Weights of a small GPT-style language model, trained from scratch on English Wikipedia.
Size: 20 layers, width 384, 3 heads of 128, MLP 1024 GeGLU, vocabulary 16384, 48M parameters.
Architecture: rotary positions, no biases in attention or MLP, untied embeddings, capped logits.
Each number is 200 + 40 x the weight over its row's rms, rounded and kept within 0 to 999. Layers, rows and columns count from 0. The size before them is the row's rms in percent of the matrix's.

# up: layer 4 MLP up, 1024x384, rms 0.05, rows 307-352, columns 0-47
# down: layer 4 MLP down (transposed), 1024x384, rms 0.0454, rows 307-352, columns 0-47
# gate: layer 4 MLP gate, 1024x384, rms 0.0554, rows 308-353, columns 0-47
up307,079,228,233,230,175,231,163,243,158,163,236,176,258,247,260,218,239,193,183,222,222,170,168,205,202,226,154,189,287,204,224,231,197,260,215,235,227,190,156,207,223,185,220,173,227,146,191,218,189
down307,083,169,211,225,188,207,168,249,258,148,216,123,265,154,214,275,175,207,242,199,159,173,219,160,173,185,202,208,135,245,157,186,213,234,308,185,210,98,217,211,225,154,136,186,229,193,233,194,158
gate308,099,249,129,145,168,225,242,197,270,221,278,224,221,235,204,198,246,149,239,282,200,184,161,220,172,239,189,200,222,211,189,187,162,188,173,187,164,206,273,131,213,180,158,251,221,184,186,201,179
up308,102,164,200,240,207,237,197,198,160,202,274,277,161,203,200,218,179,121,187,121,235,252,183,200,260,199,255,238,281,177,155,214,220,227,183,212,118,174,178,226,225,276,211,156,217,162,211,163,190
down308,102,160,196,201,200,242,146,199,150,188,194,134,198,236,183,262,176,188,127,240,178,250,253,203,221,217,216,195,181,201,181,267,267,199,186,236,148,288,117,171,156,188,210,211,205,266,289,214,200
gate309,098,203,224,238,183,149,198,250,207,127,180,285,184,199,230,136,194,159,228,109,222,196,204,187,199,196,258,224,198,212,170,173,137,201,161,201,240,204,242,274,222,230,302,188,178,240,160,235,165
up309,099,218,193,199,178,252,217,244,236,140,162,170,224,212,256,204,207,228,239,214,173,246,162,305,147,125,194,214,250,197,185,168,205,164,234,187,205,248,209,260,191,126,222,228,199,275,246,192,185
down309,100,152,250,207,141,208,198,216,226,183,220,233,203,211,271,207,228,173,214,154,173,128,250,198,197,188,228,179,203,154,167,179,210,263,241,214,149,220,230,267,181,138,217,149,262,214,177,215,192
gate310,103,218,183,197,144,210,216,134,219,205,218,179,205,242,162,201,179,198,275,217,171,133,227,115,155,202,133,179,250,217,205,253,194,248,212,113,282,192,178,253,136,227,209,205,137,246,114,188,28
up310,103,136,173,234,158,222,92,226,208,171,210,233,235,234,152,233,171,222,220,203,195,163,181,214,184,192,183,312,209,224,180,275,193,249,173,233,280,191,226,225,246,150,223,295,217,223,210,180,218
down310,100,200,194,209,185,256,158,170,208,189,205,216,259,163,291,150,227,201,223,267,198,161,264,217,218,119,202,200,188,193,231,211,167,161,187,260,198,211,248,154,257,156,214,194,186,189,154,188,185
gate311,096,87,245,201,172,199,185,235,186,202,206,138,120,137,177,280,185,235,197,194,222,213,231,213,199,186,218,155,188,223,150,154,196,213,174,174,207,168,128,242,202,155,177,220,156,201,208,287,180
up311,101,248,159,220,223,187,216,118,192,183,212,173,145,156,151,170,216,219,194,212,122,199,215,244,185,206,213,216,180,193,210,265,214,200,197,208,234,209,156,196,241,255,255,156,185,250,188,177,229
down311,101,175,161,193,186,241,182,141,134,160,156,202,191,238,298,186,183,177,207,183,239,138,250,296,262,233,224,219,196,267,154,167,183,204,221,219,268,194,169,181,171,209,219,178,189,168,173,154,243
gate312,101,209,208,238,207,208,199,186,223,206,203,225,127,112,159,250,241,168,182,250,183,194,118,185,220,221,220,187,226,182,214,242,217,193,192,246,175,225,108,235,199,209,203,145,233,223,212,223,190
up312,099,138,241,275,201,186,199,166,186,182,197,198,232,101,159,151,283,223,203,147,172,234,191,223,189,184,236,203,229,240,172,98,211,172,89,198,137,282,161,159,215,202,268,155,290,232,165,173,160
down312,103,224,191,198,207,225,191,153,152,183,284,218,191,187,282,249,211,166,187,111,150,208,161,256,195,217,239,210,152,177,221,197,225,152,252,189,183,282,197,133,231,223,201,213,255,225,243,168,204
gate313,103,237,244,224,128,158,142,241,248,128,222,206,180,213,236,183,169,235,209,171,278,177,171,183,166,198,237,249,228,169,100,198,174,167,137,268,182,186,264,166,198,241,194,172,142,310,150,122,163
up313,100,170,280,216,199,238,185,160,144,160,180,226,199,220,214,229,202,215,241,237,229,204,189,197,186,159,223,185,194,185,145,157,198,201,217,227,242,141,229,239,208,227,252,158,206,216,274,244,180
down313,099,182,161,213,215,179,198,251,232,246,221,226,175,208,128,190,152,136,243,184,210,201,293,276,179,139,165,182,210,139,180,200,248,207,298,170,236,202,147,200,199,190,242,260,196,184,146,220,228
gate314,102,210,283,231,228,166,198,172,195,182,231,190,194,233,192,188,143,256,206,145,173,303,232,139,167,226,240,200,158,186,189,248,259,181,234,90,140,263,206,201,167,245,307,195,84,277,197,168,198
up314,105,184,190,165,155,251,176,176,210,250,238,147,245,316,145,269,218,238,172,199,253,247,111,216,209,203,268,197,211,214,161,199,178,196,209,181,247,219,138,247,257,166,197,215,225,188,182,127,182
down314,104,177,220,222,197,292,149,133,162,242,175,200,203,201,164,213,153,232,194,255,224,178,149,127,176,195,143,194,263,196,197,227,268,206,176,168,164,221,219,126,185,145,256,172,127,251,192,165,158
gate315,096,206,252,215,173,219,203,222,184,200,142,260,175,201,204,181,181,230,256,222,223,211,204,154,243,243,164,167,184,229,215,248,150,124,241,168,251,218,160,184,291,200,230,223,150,201,181,227,169
up315,097,164,207,223,194,221,251,264,191,141,190,165,209,166,170,227,226,205,196,192,214,266,168,280,189,142,205,188,152,187,166,157,186,264,129,256,191,220,162,182,148,134,200,203,250,178,123,216,221
down315,102,173,240,197,166,225,177,208,257,158,246,193,211,174,153,288,135,137,206,286,249,177,181,199,202,236,248,198,233,189,154,243,169,245,204,208,237,198,144,250,183,208,249,99,216,177,168,192,193
gate316,103,235,128,179,191,212,188,245,245,170,227,246,189,225,249,209,192,187,185,221,153,206,203,142,194,275,222,201,228,202,177,262,222,208,222,183,178,204,142,212,193,189,195,176,209,221,181,257,151
up316,103,194,198,242,197,164,212,251,185,173,241,207,232,221,185,242,236,175,143,252,157,217,163,177,264,211,242,219,240,189,243,210,199,138,214,177,111,219,168,272,179,168,181,183,195,130,158,243,242
down316,100,236,186,146,127,187,250,246,189,207,172,183,223,222,176,217,195,257,183,199,267,259,214,203,104,176,261,198,203,121,159,207,151,214,264,208,80,166,212,215,167,205,183,203,266,168,201,242,182
gate317,091,158,198,219,221,260,188,220,249,177,162,217,150,157,226,187,244,170,222,189,201,254,163,258,228,193,192,237,130,190,142,204,196,209,181,187,223,202,207,252,227,191,184,101,202,256,127,246,140
up317,086,196,202,209,132,167,142,170,198,149,187,228,167,79,212,161,224,156,168,182,119,237,172,170,194,194,190,258,143,176,187,197,238,229,198,233,258,205,247,206,158,197,180,137,163,226,159,196,136
down317,101,202,166,182,159,271,211,220,154,264,161,189,208,202,211,195,276,237,156,148,150,202,100,225,176,174,232,278,117,219,218,187,117,244,164,214,234,150,214,158,223,211,175,180,167,158,191,199,181
gate318,098,211,163,241,254,119,179,163,198,174,235,187,222,221,203,189,242,142,181,215,116,210,282,155,230,218,182,184,238,334,104,169,184,259,213,246,126,310,200,184,170,249,141,145,154,230,159,217,115
up318,095,78,204,170,169,189,180,202,148,261,203,173,249,208,242,138,203,241,234,207,225,201,138,191,205,175,298,200,277,267,138,238,184,201,172,205,251,144,193,208,205,136,223,180,196,163,238,256,205
down318,097,150,268,179,179,164,163,167,196,207,210,236,226,224,246,260,224,189,231,205,182,220,135,174,144,192,200,172,199,179,147,111,197,248,118,290,230,248,180,198,180,185,186,184,206,281,186,165,166
gate319,097,181,182,203,176,221,196,223,209,203,232,215,203,126,168,213,144,258,195,253,233,150,226,257,129,184,155,272,232,113,175,185,214,227,187,231,205,217,142,158,170,223,239,279,198,212,165,185,229
up319,104,262,171,220,182,265,256,258,165,173,160,222,181,234,170,217,143,204,233,197,212,226,152,182,236,198,186,217,191,250,262,164,272,144,182,216,183,224,179,207,224,223,233,271,224,187,183,190,224
down319,104,203,214,146,234,227,257,193,163,221,178,190,221,259,183,207,148,199,199,184,179,184,158,256,186,152,176,216,191,140,288,210,202,153,191,199,174,192,139,197,220,259,210,205,161,205,252,86,196
gate320,099,112,206,165,89,180,203,217,285,270,143,234,205,195,232,275,151,149,145,191,271,190,242,183,119,249,211,181,142,238,235,180,212,177,224,113,228,173,214,237,211,172,173,201,187,300,197,209,127
up320,101,174,274,198,227,190,127,265,233,192,214,256,201,90,169,177,175,174,201,256,109,142,172,207,197,191,208,231,168,215,203,182,190,234,257,242,213,187,206,197,269,249,204,315,216,191,163,192,269
down320,099,228,142,185,241,245,174,211,185,222,195,155,223,176,223,225,183,173,248,207,160,214,225,150,145,159,194,180,211,160,210,183,242,137,165,188,203,201,270,136,260,165,228,227,258,145,188,222,195
gate321,095,138,137,220,238,198,233,211,220,198,241,224,250,222,181,219,265,153,214,249,189,147,251,207,173,177,219,199,200,190,172,240,167,226,212,166,211,167,190,207,120,166,134,224,232,255,194,278,203
up321,105,201,180,170,213,143,167,116,236,257,252,160,185,175,214,191,226,162,211,143,162,217,256,173,233,213,222,187,187,200,212,195,253,192,157,224,232,230,244,283,250,128,273,258,228,143,217,211,194
down321,099,176,176,163,215,216,156,184,240,256,205,162,234,257,223,263,202,168,253,184,298,283,225,148,225,209,282,167,206,219,181,231,174,141,236,222,171,215,220,221,203,176,209,197,182,199,175,195,272
gate322,101,189,189,128,183,185,172,187,246,185,143,248,239,149,185,249,198,156,237,209,227,183,249,169,214,238,243,186,201,148,256,115,168,145,204,169,214,220,203,221,237,195,195,206,225,152,219,228,160
up322,093,215,197,233,153,232,212,180,161,222,209,204,194,183,188,234,194,235,259,139,190,233,178,249,191,212,246,176,113,248,175,223,136,153,177,172,156,222,186,164,263,185,203,204,244,231,242,201,231
down322,096,191,279,134,185,193,178,243,284,137,293,180,246,143,183,186,159,168,276,198,237,212,255,158,219,149,245,223,257,191,183,259,198,194,189,163,247,210,116,241,209,209,163,232,200,245,229,162,193
gate323,101,124,209,244,132,111,121,249,173,202,256,196,191,220,236,222,225,211,230,250,170,202,239,166,210,179,175,136,194,264,174,194,195,169,273,230,154,163,269,196,219,205,203,147,182,232,152,257,206
up323,097,221,159,283,275,223,250,183,212,197,259,185,234,158,195,157,239,238,220,183,252,176,240,183,191,182,135,172,193,165,209,240,184,246,242,222,185,178,230,201,109,196,206,191,160,189,200,261,171
down323,097,229,148,228,192,214,183,212,186,149,179,155,176,153,149,140,205,226,151,145,207,229,207,188,184,172,188,193,171,132,258,192,185,142,169,213,229,212,206,176,255,136,215,202,169,227,153,236,160
gate324,092,240,174,168,206,146,192,179,208,185,209,229,172,166,190,158,180,254,225,177,233,153,208,174,193,153,230,212,188,156,251,237,153,264,202,229,215,200,159,145,195,145,80,204,221,202,174,126,202
up324,090,217,216,243,199,238,293,170,189,202,165,216,207,191,207,258,204,135,168,126,188,206,185,232,228,124,111,211,124,186,234,215,251,184,160,128,186,245,255,230,205,225,206,249,227,181,197,173,163
down324,092,260,172,233,141,210,240,173,180,217,196,228,196,168,168,240,232,270,133,120,159,201,182,179,197,230,145,219,194,214,195,223,260,217,259,129,183,167,178,182,149,226,213,174,184,204,220,118,163
gate325,102,188,235,191,196,188,210,241,195,223,246,251,193,217,228,190,253,190,237,124,231,244,149,228,159,179,228,218,113,224,192,198,204,252,112,150,260,196,196,229,123,172,231,163,297,187,188,194,209
up325,100,166,195,257,142,122,181,168,234,199,121,131,163,156,147,282,180,185,156,209,189,231,242,182,227,145,161,219,162,181,308,185,264,172,193,262,237,130,172,224,185,214,293,202,135,218,204,151,198
down325,100,222,143,219,250,226,211,156,299,196,167,176,146,204,146,133,212,294,237,199,295,174,208,142,257,230,195,160,214,121,199,161,187,151,154,227,197,147,147,198,134,186,236,186,207,169,191,168,212
gate326,099,150,150,189,234,196,209,240,188,245,220,183,144,223,253,262,244,193,251,302,257,190,275,222,220,223,201,233,202,209,129,223,202,213,163,237,192,165,163,150,234,214,162,244,141,258,227,240,169
up326,094,167,165,165,157,243,204,197,207,247,197,164,171,177,184,280,201,256,226,236,223,171,166,159,247,175,133,247,123,170,198,237,142,188,185,222,159,273,225,141,227,239,124,218,228,180,181,249,115
down326,097,211,191,233,175,234,233,217,180,249,158,187,107,172,165,216,255,235,244,261,284,215,120,195,331,237,219,198,221,135,258,192,226,238,197,161,169,203,204,179,217,199,146,215,245,234,217,214,204
gate327,105,239,175,167,164,160,229,226,196,212,192,194,199,174,215,230,194,133,234,205,203,201,224,200,202,196,160,188,187,223,147,217,235,170,174,145,176,214,249,214,202,207,183,251,191,200,214,190,173
up327,108,248,139,173,227,253,198,141,137,131,219,255,192,255,306,210,276,214,261,188,249,177,261,201,201,207,236,207,229,146,178,238,259,188,161,147,169,173,249,233,148,221,229,211,270,230,193,210,188
down327,108,136,215,223,282,236,165,175,215,214,74,176,196,245,200,229,216,253,201,173,149,193,238,181,118,192,237,168,155,199,232,207,297,216,147,121,256,243,249,196,135,136,240,171,201,205,212,162,201
gate328,095,222,210,197,201,153,218,247,188,148,196,164,179,168,188,250,183,260,267,186,213,213,239,162,223,228,172,165,236,231,193,209,203,212,253,135,164,227,180,184,162,191,160,150,183,240,167,296,212
up328,094,215,139,240,147,226,201,228,193,151,180,219,229,203,265,209,228,215,192,180,248,178,228,198,119,220,187,198,184,229,255,193,213,156,130,182,177,241,237,271,267,178,256,206,181,244,186,214,268
down328,097,151,118,181,200,213,228,203,196,201,234,159,212,167,144,196,216,206,249,181,194,213,187,184,226,214,97,160,223,167,219,196,170,176,252,192,167,192,231,219,174,191,248,210,254,248,209,136,150
gate329,103,257,195,236,201,219,168,236,247,172,162,302,187,210,262,241,177,171,206,212,182,172,193,134,221,164,231,233,166,150,169,230,208,320,226,190,163,273,316,326,187,193,259,199,174,196,190,242,195
up329,106,135,226,248,186,196,141,229,221,239,242,265,199,209,237,255,192,154,223,208,223,228,170,183,276,160,296,153,162,164,182,170,229,187,146,145,158,202,182,209,138,264,221,89,204,178,216,321,239
down329,105,180,124,229,158,165,135,155,220,186,154,225,214,249,248,168,218,233,225,204,168,200,179,244,236,164,279,167,189,173,180,213,237,172,233,187,135,179,240,175,192,211,190,188,177,143,190,163,165
gate330,104,157,230,248,212,148,229,229,208,155,161,221,232,176,196,184,198,204,252,213,259,216,237,104,211,221,252,183,164,219,164,108,247,190,203,202,201,204,224,210,162,211,184,200,251,246,179,236,158
up330,109,216,169,224,180,203,120,169,262,222,225,191,241,179,111,146,240,196,229,224,215,227,152,237,216,128,131,247,179,166,172,242,285,161,221,193,248,154,150,224,214,167,142,223,231,254,295,187,121
down330,108,173,196,235,154,192,120,215,217,167,150,192,199,185,196,190,191,167,181,158,207,241,143,143,202,170,148,154,182,202,171,165,210,183,197,225,249,172,228,211,236,172,167,216,234,222,225,167,144
gate331,093,191,247,185,231,174,255,209,229,205,209,160,222,214,227,163,165,171,227,177,223,170,260,219,184,241,214,248,239,182,233,278,157,176,230,192,216,142,188,196,145,106,232,123,196,220,161,227,161
up331,104,226,181,242,166,145,162,164,153,208,262,196,166,148,205,161,211,189,162,211,245,227,164,219,147,217,181,203,188,140,198,179,201,176,239,185,155,264,219,153,224,216,243,215,119,234,179,283,245
down331,103,183,228,209,296,229,210,192,187,204,288,137,186,186,228,169,122,204,122,243,210,234,181,223,179,228,230,208,195,214,241,237,148,206,255,191,155,223,186,191,197,239,246,204,199,266,198,205,165
gate332,103,124,253,141,203,172,198,120,231,177,243,217,210,266,215,183,196,144,251,207,240,235,200,202,185,196,207,200,200,172,196,215,175,179,171,217,174,152,133,183,251,243,203,178,121,282,197,137,155
up332,105,236,221,197,213,232,196,154,138,211,201,179,194,247,149,196,201,171,172,157,195,226,202,204,269,172,177,137,211,261,221,91,109,222,152,218,238,176,128,189,264,231,171,191,290,105,226,163,223
down332,103,184,208,235,189,184,196,240,217,192,292,169,130,274,135,253,214,231,181,198,219,263,232,183,221,204,155,156,219,240,208,208,233,207,166,128,241,209,265,241,141,183,182,193,157,163,193,179,186
gate333,101,211,167,159,162,223,172,202,280,268,214,258,165,158,218,249,224,200,230,106,218,216,269,200,75,203,183,161,258,223,228,163,214,165,222,101,247,164,244,212,207,163,205,200,224,263,191,221,127
up333,101,156,261,170,184,166,223,256,173,186,173,163,310,177,127,203,162,212,212,283,164,249,149,196,216,156,263,190,148,189,212,290,216,221,167,214,225,174,179,172,307,223,251,235,192,195,202,100,244
down333,105,203,196,177,78,205,156,123,240,225,212,218,258,200,303,98,243,176,220,137,233,189,199,131,213,148,212,154,127,174,184,208,239,215,150,131,255,180,200,178,256,212,210,172,149,208,240,167,116
gate334,093,159,179,191,158,257,118,187,197,132,235,205,196,157,184,227,191,214,212,202,227,225,207,185,220,172,237,97,176,269,186,245,220,269,198,162,190,198,202,253,188,317,155,162,207,188,151,207,178
up334,096,142,193,158,193,227,184,210,147,185,168,181,154,198,268,190,173,218,277,138,214,216,119,203,204,240,171,163,204,250,183,194,145,173,235,258,208,255,250,254,173,176,191,221,180,222,221,197,165
down334,098,193,241,228,176,260,198,179,151,127,175,117,156,211,286,188,218,229,226,170,171,221,157,242,190,246,197,136,196,148,183,203,249,216,259,238,184,149,304,183,237,166,214,235,166,210,193,158,172
gate335,093,209,239,226,174,199,148,110,149,204,151,197,128,259,188,230,229,258,190,208,174,191,175,195,166,319,197,232,205,212,186,184,182,219,209,208,192,185,271,193,166,184,198,182,211,232,134,190,188
up335,094,219,135,217,243,207,204,188,238,146,311,220,224,179,212,244,334,208,155,154,245,186,179,195,208,133,183,124,148,185,158,275,151,205,191,148,116,149,207,213,191,216,177,234,159,158,263,249,196
down335,102,181,152,230,219,206,215,240,378,223,236,175,292,155,188,268,199,173,160,211,275,130,202,224,232,117,178,194,163,213,171,188,205,192,167,201,197,204,152,190,174,231,158,191,114,214,149,246,230
gate336,109,218,208,159,154,191,252,171,255,222,230,205,168,186,199,160,204,160,300,153,192,164,253,198,137,213,243,205,130,227,162,155,123,247,168,212,266,173,297,308,176,188,196,225,221,206,198,276,168
up336,092,221,263,241,276,241,266,147,217,243,124,215,300,194,201,175,272,223,193,171,178,218,214,102,150,218,193,221,168,207,173,200,195,151,228,210,191,246,216,215,128,181,292,232,188,216,232,190,169
down336,091,223,289,140,195,217,177,254,224,165,147,191,215,179,256,289,161,218,194,249,207,163,214,112,153,163,191,174,140,215,224,176,260,215,255,186,203,192,183,197,201,169,167,180,153,235,252,152,260
gate337,096,245,187,117,199,198,134,208,290,171,242,234,213,223,226,209,163,200,270,272,166,231,247,164,151,173,191,213,173,191,212,198,167,278,191,255,230,133,246,220,175,161,163,232,207,161,183,203,213
up337,092,244,216,168,193,324,197,204,224,148,161,245,151,226,129,153,140,209,220,198,166,195,247,186,181,194,216,224,150,188,211,276,207,294,132,254,240,127,276,203,133,211,208,210,152,192,176,213,183
down337,096,157,254,248,190,189,196,234,129,183,149,165,189,226,157,236,181,145,213,226,242,221,243,240,222,196,318,185,186,223,207,230,224,264,171,198,213,181,226,213,129,214,208,210,192,169,173,137,186
gate338,100,254,183,139,236,198,166,223,175,200,144,221,213,184,161,162,167,174,265,242,181,219,205,185,217,143,241,228,183,128,164,173,192,238,235,284,145,178,208,212,222,248,218,178,255,199,169,282,196
up338,112,201,191,216,184,151,161,211,232,225,207,200,173,186,239,167,193,205,227,224,257,225,210,164,235,208,209,209,163,217,235,209,205,196,129,160,245,200,216,205,234,233,235,286,115,198,185,234,193
down338,108,134,188,240,155,192,185,202,258,152,242,220,225,206,259,191,198,228,167,163,264,148,166,199,223,201,226,242,244,176,217,241,184,203,86,145,242,178,194,235,221,221,188,180,145,155,157,196,126
gate339,095,213,218,247,181,176,251,275,314,199,207,217,174,233,204,265,213,235,208,252,230,260,211,193,196,194,184,232,189,215,161,164,207,148,169,165,261,170,202,269,214,106,132,229,119,246,182,222,172
up339,091,143,212,203,132,191,249,179,178,173,202,191,165,148,185,170,230,174,240,211,226,194,195,208,199,258,130,159,232,172,187,202,247,188,209,116,195,261,144,211,198,163,198,163,173,234,214,210,169
down339,102,121,126,201,198,247,228,218,180,184,183,206,166,129,230,220,236,237,219,259,140,152,157,217,213,258,130,254,198,198,223,207,166,267,245,129,234,191,241,249,176,197,222,238,232,179,285,175,185
gate340,103,235,258,235,279,283,190,242,230,171,218,230,237,208,162,232,209,209,253,165,252,180,179,231,249,217,248,238,166,151,201,275,224,212,283,197,91,186,231,241,291,249,209,215,230,232,217,202,149
up340,095,229,206,164,200,210,213,278,141,206,132,166,176,247,214,208,226,141,228,124,179,196,231,220,188,245,219,154,165,231,176,222,205,194,239,243,207,214,266,215,200,201,229,201,204,215,256,257,198
down340,097,195,213,183,263,231,194,194,177,225,192,211,217,128,261,193,166,194,169,118,153,156,190,239,231,169,215,238,227,171,174,190,216,163,164,218,236,169,214,204,192,159,139,187,228,262,238,234,259
gate341,097,222,173,139,228,155,194,165,224,176,173,211,167,106,231,165,246,178,257,223,186,198,232,163,190,222,185,142,219,181,197,273,158,169,244,222,162,199,231,234,267,165,202,262,224,206,218,148,129
up341,098,197,174,201,233,161,209,143,183,192,97,216,241,166,143,186,193,153,272,224,147,188,159,207,250,169,164,175,156,255,249,198,161,153,160,210,185,250,191,255,201,166,238,261,189,253,198,230,160
down341,098,201,264,237,238,241,210,236,185,224,148,160,240,159,260,262,169,230,216,177,189,213,249,180,183,125,113,194,188,187,191,228,188,111,238,254,138,241,191,149,173,143,222,248,298,189,250,235,180
gate342,101,148,234,262,165,229,181,188,213,224,173,146,220,237,279,251,239,159,232,239,201,128,184,197,182,198,229,197,176,207,239,190,166,132,181,180,222,285,249,224,220,149,251,157,218,197,268,292,231
up342,101,146,176,180,226,197,189,228,269,164,189,201,196,242,187,250,200,246,159,234,157,141,229,196,137,189,165,221,246,243,184,173,200,211,151,108,212,266,176,240,182,253,209,185,210,241,199,218,230
down342,098,200,214,177,177,188,207,197,223,197,232,243,145,172,212,186,190,226,172,264,157,181,136,237,218,187,215,279,178,215,160,202,193,209,185,172,197,211,216,201,181,134,190,167,207,187,187,191,217
gate343,102,160,235,206,188,220,207,197,243,145,264,243,234,212,162,151,190,159,205,269,196,142,261,221,249,244,204,231,248,189,102,222,186,166,235,176,205,147,290,244,197,187,217,194,253,207,151,232,168
up343,088,216,198,201,196,155,211,81,155,209,212,179,168,154,169,159,196,186,272,222,205,185,184,248,205,258,216,216,255,206,257,205,191,205,225,298,223,179,252,240,172,158,225,139,208,145,241,136,168
down343,092,162,224,203,144,193,238,224,239,227,239,214,179,188,242,101,238,141,244,227,251,184,201,191,199,234,197,196,255,171,200,210,164,243,249,301,166,205,238,253,181,178,238,186,222,225,240,198,184
gate344,100,242,244,175,197,195,220,156,222,261,184,258,241,148,213,215,240,174,228,167,198,260,173,207,233,186,226,216,144,152,174,143,201,163,136,229,168,224,285,288,221,131,169,160,267,201,195,234,153
up344,099,166,178,221,217,210,176,127,205,254,271,149,177,145,260,194,138,140,119,221,147,243,122,180,204,198,162,195,211,178,189,203,275,202,200,112,194,180,118,204,157,186,219,206,263,156,147,231,189
down344,099,187,199,182,231,242,174,153,207,222,226,245,238,153,197,173,275,165,168,232,164,195,166,202,153,142,226,186,271,133,213,171,180,101,252,259,169,214,176,115,225,138,178,158,214,176,160,250,219
gate345,090,203,165,193,220,198,270,200,151,158,200,202,193,221,239,175,186,245,206,193,253,158,209,182,191,220,177,210,142,227,150,227,139,215,134,239,184,189,158,210,249,251,203,264,178,201,171,211,199
up345,092,187,228,279,214,227,253,213,153,265,318,197,149,127,184,188,203,182,197,187,138,280,190,230,151,235,190,218,232,234,182,183,247,185,157,208,221,219,181,184,208,304,176,155,278,220,203,278,212
down345,098,164,228,273,215,180,164,189,226,238,239,240,200,199,175,219,164,162,205,192,209,274,151,206,174,144,229,287,287,219,214,153,216,183,239,215,206,249,173,199,163,214,143,197,217,213,131,191,178
gate346,099,148,246,250,162,116,168,238,191,168,252,176,145,184,164,198,182,152,193,178,195,242,187,177,132,168,230,250,220,241,129,184,205,187,274,217,169,248,164,184,168,139,136,197,129,212,216,265,136
up346,098,199,232,147,207,169,184,185,186,168,214,172,232,147,185,219,188,251,239,195,176,120,171,232,148,241,192,156,234,222,274,224,130,221,263,199,165,187,228,175,194,152,206,164,155,175,243,103,153
down346,099,242,196,245,184,261,234,193,245,234,164,263,199,115,209,311,225,212,174,215,221,177,256,197,153,161,185,224,163,159,245,206,178,76,179,215,250,160,269,188,237,198,241,161,156,186,215,159,183
gate347,099,152,221,203,219,207,169,195,160,140,203,183,177,271,210,234,238,205,165,160,248,197,263,233,242,198,163,214,183,206,164,178,239,200,151,175,178,211,242,237,194,200,241,175,178,270,163,171,241
up347,118,196,108,225,175,213,186,191,196,107,226,212,173,222,209,294,242,175,160,197,262,222,206,228,222,218,209,269,210,220,178,228,133,167,184,212,177,205,289,206,211,200,233,194,185,227,237,209,208
down347,118,193,278,154,172,193,235,230,200,226,186,233,203,138,187,190,171,215,242,221,139,190,123,217,199,154,214,173,186,185,261,231,141,250,278,213,173,115,167,204,186,181,208,244,217,168,253,172,140
gate348,099,185,210,123,213,188,197,193,215,147,177,189,215,220,229,270,218,138,143,235,225,190,264,149,157,242,170,185,193,287,252,214,190,182,176,205,240,110,150,206,129,227,199,199,203,219,226,223,170
up348,099,235,197,226,213,213,133,195,212,202,172,181,246,203,182,257,216,185,244,163,167,160,216,187,159,288,134,177,165,313,256,182,184,199,190,222,204,161,238,187,160,178,191,140,241,155,165,254,228
down348,098,221,269,211,177,241,148,153,170,196,190,189,141,188,173,251,138,224,249,247,235,224,284,231,200,195,196,157,177,223,288,233,149,203,213,178,179,156,190,151,157,214,188,223,241,184,174,171,241
gate349,103,241,256,239,168,158,187,254,199,282,216,199,246,167,171,284,160,226,219,250,222,253,176,240,230,159,147,236,211,277,140,204,195,99,307,203,178,256,227,161,183,256,176,200,244,182,278,184,168
up349,108,226,202,191,239,286,159,119,226,139,210,171,206,215,180,164,181,228,146,195,124,189,249,301,289,253,229,152,269,201,256,223,190,201,172,172,208,144,86,230,177,201,233,181,181,216,136,207,243
down349,106,180,195,216,165,256,153,220,189,164,239,225,176,183,210,185,200,236,224,297,308,194,204,278,248,155,186,168,206,290,151,229,189,159,193,195,187,194,177,172,137,245,194,227,148,176,172,212,217
gate350,108,228,200,116,212,290,198,252,252,143,177,170,220,189,188,182,180,119,213,174,158,219,227,271,202,213,238,203,182,215,162,115,156,216,194,257,212,251,208,280,225,111,217,208,159,223,129,197,192
up350,098,181,213,184,189,165,244,287,260,256,174,166,170,227,227,215,191,175,118,189,191,199,235,206,182,235,219,155,201,233,229,171,156,245,162,133,204,254,268,171,220,189,182,220,175,215,234,188,218
down350,099,203,246,259,236,256,189,232,207,272,182,214,209,175,213,142,151,178,155,197,144,253,200,240,213,172,186,239,221,238,177,263,199,183,236,219,159,286,243,233,182,163,224,227,191,267,197,191,216
gate351,093,216,227,130,176,172,214,203,211,217,184,244,166,144,191,138,159,203,255,219,212,289,260,125,199,218,201,186,217,180,229,157,257,174,166,232,154,148,207,238,167,149,149,184,195,222,184,133,175
up351,097,214,249,180,258,197,208,198,202,183,210,158,224,289,247,142,213,268,265,247,221,209,210,199,197,214,182,215,202,201,219,213,206,231,233,199,194,268,241,194,189,130,236,190,247,122,163,191,241
down351,095,171,275,157,172,211,195,168,181,190,210,244,155,234,175,140,212,177,136,175,263,266,222,144,180,156,220,203,120,257,206,226,189,189,185,209,182,192,162,167,240,242,141,208,143,208,241,230,211
gate352,101,206,223,261,293,215,193,189,179,159,228,202,173,151,182,202,194,262,259,110,238,182,186,169,197,201,154,193,160,255,97,168,282,183,180,210,208,188,106,237,165,215,161,193,246,235,151,261,184
up352,109,129,194,245,211,168,201,238,210,206,183,218,195,245,167,169,219,152,234,231,148,208,213,261,183,144,189,180,237,243,226,221,182,241,287,182,193,188,152,211,219,223,147,239,171,185,239,196,257
down352,102,237,168,150,180,164,202,210,215,195,226,163,144,208,180,94,257,239,156,167,180,201,136,221,160,186,273,196,200,264,187,187,139,190,185,187,234,180,261,220,231,188,284,171,204,163,199,254,196
gate353,096,196,226,221,203,212,214,174,211,227,221,198,181,108,181,174,177,188,207,225,109,289,239,126,116,244,227,241,267,256,237,178,131,232,179,225,194,157,214,183,113,213,206,215,229,174,165,225,180